python train.py --num_hidden_layers=24 --hidden_size=256 --num_attention_heads=8 --num_key_value_heads=1 --head_dim=64 --intermediate_size=704 --vocab_size=749 --hidden_act="swiglu" --norm="layernorm" --norm_place="pre" --norm_eps=1e-06 --positions="rope" --rope_theta=10000.0 --rope_fraction=0.75 --qk_norm=true --attn_scale=0.125 --bias="none" --tie_word_embeddings=false --parallel_block=false --init="normal" --init_std_qkv=0.0494 --init_std_o=0.0 --init_std_up=0.0494 --init_std_down=0.0 --optimizer="cautious_adamw" --learning_rate=0.00203 --beta1=0.95 --beta2=0.98 --weight_decay=0.16 --lr_head=0.0107 --max_grad_norm=1.0 --warmup_steps=343 --schedule="wsd" --decay_fraction=0.907 --decay_shape="linear" --final_lr_fraction=0.1 --batch_tokens=131072 --max_seq_len=2048 --doc_mask=false --train_tokens=625400000 --max_steps=4772 --dataset="wikipedia_en"
Each number is 128 + 24 x the weight over its row's rms, rounded and kept within 0 to 255. Layers, rows and columns count from 0. Numbers have three digits each. The size before them is the row's rms in percent of the matrix's.

# layer 14 MLP gate, 704x256, rms 0.0698, rows 578-594, columns 0-127
093:097127096135158134138168157152148107141139122113104141118116166152113167109112160082105154148116142105156108138130128156156119116091143164142132119142124099123129103122141117137118147149149143117121155133127118122131104152107147150131097114144113164128114082088211142125132152150111132136183133118142208077122164115130155147109125139156130132127101146110093107097145130130129171080119
095:136154175108135114141112131118127153111163100161118118110170118096148121112162133136159124099150122125157101128120103112100108124142129119140130085152149151138097124144086095136099134133090168166125150088137110124133144088108085165130145116086149135115173112124108123132132107115080093157133154136137147169123106165109066122153117123130137094136112146090109148130132125141155111106094
097:160121177143131075145117145117129119153171118149100120174078095163098107134121133147131070143136121089134125133141133150109138105114115152154131108102153087086134144105126108109120114112110122140107182123112106155097101144168138095150118139168120142115124121133096157115162148122089101132119125148105132104115145151111138120136154121152120100167159154118102131113126109160189144120128
103:132112097102141120105114116097137080101152128155098141156140156094131077132119119112157100103133182140102134151094139098126131099119152112134136138099120142125104143142149124117121088120145125156133166119132182111120136165086167145114145131112163116158141124138083117106129173097112119158176133142128196083094141128156097133103148133120118110153131148199119109164108108089146125082106
105:125130100154117112125126130145098121118111121140142086161128120152128130099147146133130116109092158112108133121111129134128113115110152117155078125136085104107141115163169080121105128128142181119158157091148134153122126167147155116077167128109111124133108123207105117114121122130134151092144127161135150153090149117120150151110118131133141094145118126105094164126095121178126148124158
107:137128126159129091102183101137142135145116082113143153151149094139116139137146124161136161143106183112109143100103129142164122165165132123122113097113141118137127118112109100084133115134144088146105100142148152098122161147129117077143162130127157064133139117177159157133111137119118163129158155147115099135132122088059138130168117104126130099155112116116097137099119138178131153137149
097:116087123115143101151157126129123110121125130120118119108124105155158125155131175099143118144111076142116151131084164150126120132086078161122090142125163159128111163113168110097153094115105144105125119114092150132134155093112146133103104125139141125131140094086123154151094144156158128145117132145113138150092148125124095143113162122112138114179136154132128142152159099092134159078118
106:108102169078182102120113110104115122121079110149119145161112087110103099128109128113148131092121118144113137140116104141130121106109134105096117155073074120123109123156105126133111157136116146074111131114095170118126149162085098161113131166166144106173150114155108097183084143110120103154153133121140164101111137121161083153151131109132101166118142118141113141141106139157104087188140
105:122161144127131102117152149115092143130122171160130098134167126113105102128147132118136112073088121122109156169113112125131147095102126157116138069124121142086091141117122137132136109180152138149118141101104131118101131130132123105102114122117135074155146128162125150075087130120155140174120131122085154146108145148144097131129128150117159101114118114127139113135106154118152154156123
100:134137133107077135178123144147130101097123087143154154113119123128141098125101114104184102102102108102125118118151125196100164159097096149122130120078113120090193154155105131099179118102113102087137097147103101075102131151107139106150088135087130155132104120142102130177114134111131153149177100130128143136128116142105103139125108130115126117120157116147114171121113106151148147138103
104:107092134125162133108144070119120126112091112153136114105115127113161094107130117144130190110080171180092106121131121136138088142134154129172142116123144102106095120162142133132100155132137117104121097140171171126119142144097159132094102122107154089169113132106175154137136123136152148118103123146159123126108139119102114116159121149144137105085105130098130123134137125138105099124119
099:111131113110125142142084150114134158137117075142094067123129149130115146198144101100116114146135145075133115169109118121127132087140087152133118166080131096104152152141131128137144112128078121109129129153092126132137123144168142107121113153100093109125126155124147089129138151114162163159136189147108132117143143115115141077147165144124133109124161149077128105174093159146162099149124
101:101145141148124163155131075167095127123130097170111108102152141075095129123094125094129141172173161097127144132123113122117121115120155145116099092087096143123113118134107145129114161153141135110072172164137150084091153122167154148124134139114130096150146121148123189162134119114154131117127138124132115166108146097136138138098141106123124110124124151134134112131115127118093162119134
105:097109142115160150157120127073113163104129117166119092127161095115127184125129121136151097096103174109122067127135112117121151118132149127105119145096121152144117133127138096116109170156146160150150107164146131142097152103100119133092097120128181088161113112155139137187130133089159147131098159115112138138138131144125115100118123135132201083112091112104121100146134111119123158164179
099:156113158140132138105165147137163134116119112124149151099094116123130128152109180158152104118104102126166134148142135157116147146099153133120140091133147166085164137153162104102117129130090132137160100147122144128090121146122125118156089145100123099151120122093090123141109113147125154121087147195156156149128153115056115119114126121114146128139102147091129173132101122119125115124138
103:119112104143165105139120124130126123111137114153106128170119110078147161144122111091105126132090173125111122134169072180123147083112095136117165135089150123164163132181108151122117145148106129130112131128121151114095175120111116167122126151152133098169094144136151128147104147098150148145139155164131158133162145123129125116093105120129147091140087144158094163144116140139151113126175
100:134144098104141102132135101147118129109114145141143133158071095108139107148102105148144112126140130139114114116142087109122155108079149147083121119122108124106170149167107106118127163148108154152140117153117112148104180132143149131105126100140098133146079128163100141153100104119143107153165135135101154125143103132133122121125140115148100057107095150134143146152114143126119144108121
# layer 14 MLP up, 704x256, rms 0.0642, rows 578-594, columns 0-127
094:145100151182155169121129138082153141118114112129122152118146104123119146098147148075133133148129111124143136146102094127172106120173141113159139138100150090158099136174117102103145095116118126120100089154161088096102151186141106127118125096106157113131130095130126118091090122160100138132121128097106170132173154101116112117114133141143137117110112154159114153142118167087109103121110
099:143145128155120143189100089118069160114134101128097176140129139133139100134124110105126130115124125082151136127138130145105129127147088138173116088195184099092118116100090128144090137134095124150133117141141202084135139128069129127132125132151091148110117123136088169166158170123120151118113112133099171161151114138106135137158172172105138175128161132134142125138107126146102110148134
100:157085127145102095084142146147112112110162162120153159174150139138156160155128088111134130137181127124155141180134131117124132087087097101150120130089130106113120114166155122136139106112168104121140098140140135084115104104099111135126157110137081135116191165144103150132192131134113132118137102162114095131150118197083127103107135127093137117138154101119103118132142153130169133096068
102:085122146126090119121121159100099092121123111149082165152117128142125124122155108136109094132138152120126131138153114104119167147134142163136144120128118109112112152108144137154145109106144106091148113109100170092128141115104120103133131130120146069131132126138152146141184072130093146130169101112132169124129179112135137092116165156117082152101057137111104157117095096100094128152119
103:130161127116130123179112096118172142110163120114086146108141129110119158150132134143138165168132102099123099156125113103136147071160127161168101113126123122131168125129061136137082136109137113085133152134114126121150096137110123112073102133114133084131140139151161081161112106116097124149139118150115177134131106106151102095128132171126123122188137098118136148131108123175123147113132
104:148138106122119120099130122125143106173132114130152122126141088129181156161143109127106174100137106137141108142178113113100138110150126136138135146120094122128110140105116145127139141114100132123139184137077136118106127131125153130098174115117182115131066162131190084112108136149118109115120115106157155125133144147153150183170108131118148100114079134125111137107145150106093141112182
103:123132129113123119150143127142101134164135145112121144146085078152127120141176116147135097162086123144118111120138135139123120142103136126105121155129114149102125110146147091140199122092152109144133165123105134156106138124136116136084115091100103121112148110119103126124140135114163151137140086126136111109120130079133078110128141127116144137143132109149152135131139136102134114189147
099:117144119123169098090175148143099129152168100145100130125107132195137137112125125073100157149114126112134133123161135131125128097100117109132178161148119166109156128131165111107088117114131164111077178102125141120171154144086165172153155141110145157166128127119127141111144161118112099154155089101092120143122100106127108112143130109136168083142118140083148134118107083072135108147159
101:137133095122131111113145170090117156102122187130136129124103088109096131162162142095094107142126143123151117099094122130118105101117140100126146086113160126155123154070144117145170113113133157137143114119089166172127140143138101114189105149091133143120107139136123103140131128121119123133101123125102130156105109155142146160135154158126100124118116132125126126120068111112152120121152
098:134160129158131133163134126129145110115144128102132140173118120174148152117145124124103097106115170119132117124095164093088103119103147136144132138122119151137146123079080144098133148180136136169081154115175109153117135087136152109125112113114101143124124163084097101149106109127129140149140098111138151119125143166103135134167123113084092144158165101097111087132191129127115131105114
099:101139159115129126148164098124113192122126110196136152137132111103118122137105114197134138132116091140136143120124145120139127111108130139119176136123128130095117142102166119143121136070102096105106095069171119102122136139154087090130118146106155111129126143087107158119086091144095140137116118119126112151112121131140141128100129125111148133145113103127086133127126126129125134130131
100:128153103138154154137122143140134119107139136129127121100089136144110142102111104137101113157101099126119114192124130138127136113107093101123113146128108089162175172075100160140167114098099120124085131134112153131157133140129117117101103133116107117129138094103128148104140141149133147127125121105119121099160155131146146146100127121163147113123143114161146107136126152134128126114151
100:119133142101152115089182116112114130100126117118089122110159160102144136139187124118102121130072088080151124124139183103123131104161103092146140156121111120135115105138131100121134105147134144150122117122152107119177099159130068122170181101131112180138159141153141130141087134130101128163140107145135131109152118142123110103174122098154083106160144139075144133141120118138142114077143
105:096168180082120131153155121185036139121143095172107117158158159129103138167100127113171150153141122126105142098139134167140142127103123112114184116106165113138194136118167149119134136120156128169101104123169172125129134140136107131123105132158163126072104139105109172102140138148156103101104150102126102147181135143164132112132115119106091132132142147075102102063116145098142124105101
092:112157137182110104109113157135129125160122156135127156122166158091110163128138103112123172131113134145101084098155100081101162159142143095122164150120163077102125120100136163174135124104144096117133140128087147106155141097113131100129121112154117119136102115147138145158106131158137155124100127142158091155167143142104109141108099154120081108103082131138102107107130112101177138145141
101:180110134139110125137137147165115166098126160160137158141136139120149114146104155167100139138085141126139168084153141110160123126165112127140100078113149120114090127081117129113117172156144136110111137142158124168141117144118160117146152152105137085139159177146066088114156129134110135134147136156128128078104111094119183130077150173122102156127158141124121128155138188151110127140151
096:119152153168145126131140140140153149148134164131104125122141121135162158128167157176080104124117111099146120118141124090162105122103099140099147081118158184110110100112136137092114137118156128127151153137054143136136122154108112128108131131112103130143119160109140109137130157124118184139100117121106124137140123115124159088127146163182136138145165116118136089139092092082168112126130
# layer 14 MLP down (transposed), 704x256, rms 0.0591, rows 578-594, columns 0-127
095:108108116117152083135162129120102157127186120131125106149130181139138139140089110139135108113127117108133214141167106137119121103137120103115116089172138110127146142110099095113110141143111082130131139107128159112133125157140141119095145117168105144139116135148120129162134154111172148157133089165109101114126148108163117121142116151139120159147132110086095120099117111157112152130131
101:098168113109143074125112133079136100145162152116134164098105107085154153166119136180152134148087155090100111164097153098125131131154158125094100118105108106115139120104138108141083133152142115150129105153109121137141137143118155142088137194124119124168137139151147138110158146109118108136113118110112087086115129169107142099117161105119130109103131142173108153109155130093117153097118
097:115139162113133086146172135137147130096156129151120141130132126153112131139117189138125151127102141118147086137123080120122134141177154112134105118116103082089114126138155122142130107145111118120128135102095109173151107109163161140176156113133155112117135124119135107179148146173093113110147091147151085132149094111171152132102136142151103140091130088130139091130132137111172151117136
100:129153155153107167171180122134105160136127157124140160138102137122123085107076126131144170164104139110121150153159109087169165130102104120096134039124132150150132075131125149113113181114141164145124104124090141137161153145137163122117115148152132091139118151092137152141087134101152148124121087119136126098108090165081100102113141156136130127111141118123116138135099126157104120129116
103:134143124147088167111129122093096121126122160116164098079157135118110097083112118140155121111139097113131153158171124113127117108132127151121105115134110161114113123178108144096150118100107121135106181180113113128122181169149147108086123138167156143140106109116107160104145109107158126106141162143163127166115124186091164100184143191148135136089123132193129150127116149127150126128126
104:149122098138137090183151146138200133137140142123145116149147163125160133151104125082141110124134169135138094108178070150111148106163155100119090122133081137117117156129130127111104131148136115097121128096109144145167059146106135122164135110180115146153145143114123108147094129106181155138130127153142068133106110087150117121141133117134125143115136128137181111117179144127127108115127
098:151126124138140131102118140133114135119150097108138123140113109130141129131145124098107114080146071105118113115125114122114188152127173113152139163168149130106156141084096129156122096160155071123158111163123145165125067131080119120155134158157080113107174110117175147134095108121153120100120087151113134113140134129150090122127117130149148093123144120085068128085140174081149144120165
101:118126131166086136147172126112155087117162126129100114146121149153153105130115118124124129142114117126093151148160094120116143128144127139138116140101094176073137103106155082139114164150131147125120145117128104168147127099138144117125131126126149139154102135183087101137090100116182114138112104128171145105136142102139119094156101152166128125120067137104189126123108120150131103131149
103:121122086149132143134092144122151085137168134123102102133121090154132119099148130141130136159125141129106098118131109103114166143133095130165160128117160127148148130130105137165122137151090153144120162103129157166147120133139102156155088108097115085118103154124102088131185147144125127173137102130094126118157122139144148175102131112148148135142110114173103128117116125166169160077159
102:126181123124122163153147129205081124139075125107100128120092104118091173098127123098150175109158120141121112100147135116135084079122148113160129149137095118131138112133144116160138167127151130161121163131165090127153097155123124141169131174102139158078148100132115148145159136145111138138083104132106154145118129121160139102150122107100136084069126128116106117120105139127129149107131
100:125156115159120170132082132093117136164129123119083143157099123118083148152138070102135077113104127121108106128145146136133087075158148157114154101125141127128100111138084120166149074129133103140130119156138166140143153113138156170148083140107141110157159113156169115096177118155134165110133104150114161117131153143084091153127091098121169143140107138114099139132129124145115160110097
098:157151128177104154109119121124102151109095138114124159127106099134045141135130133092175183128164078116161112136112142134125124133128108127132137141142106116145155102178086096096156132142110152107139140164116138137138160117128156111135131122114116122117160092067117167195137175182102118130135109087128099138085135137135120106131134123137158153108133135114093123127150133147152153113110
098:157124135149122115133125164131112126120103152099132128156081103110154112138105149159140159137143174156129128142126107139149114106082120136124095144130120087119173109104123131141115136116167115106093144147130105175125163122102130152128183125117129161084131150117140148126140181151154095133116109122130141153131163142155114145127096154147113177084166156114085113103108088124108136181158
103:122165151118100135131122129115152122168120143144143137118132140138130158117121146146140160118141185144157120164127097117121090079109146125127156084101122114139100122164144105121091128129132146135142074102146128141130104114139091118111092113157083158115146121126113098106136132130155129098144137114128103132134164117140098086090114104126147111112162089172154132121152159128143125118063
094:169141107126167116102164116173118139126118141135147124107103131080132097120106105140137121121140128128166129150119105128126164124094175128149153105097120123156105126110130094124100073142161116110130094091135106120134144145149143147132169150120136154138131139096124130151138143145128149141081112100109135098122159113146116122097128158099088132100151116158105137108115092137084085120123
100:088106123160062146157170147105124129135098146152119125124145128132122146104143147123129149123073110142149120118105143112167098120107141141105118131131153146104153113116142108109121154132138138125178135162141149108135162089157163118139134129181086126138125117151128141108113102120118186132117144105159105128159108112113169097131128117138095127096116153106128108155146167122124095125137
102:093145155095114187122138129114164126096148130130114113160146143117169122124136076128123096133133136126073119132124132148080113135096156152148143092126156120136079132172133102130139133128142170095163134139138104140179050089156133135143128129129077112152149122108166135133136173143120130124143123142117120088137113139140128145112119120117147126131129165140140129069127147135132110140141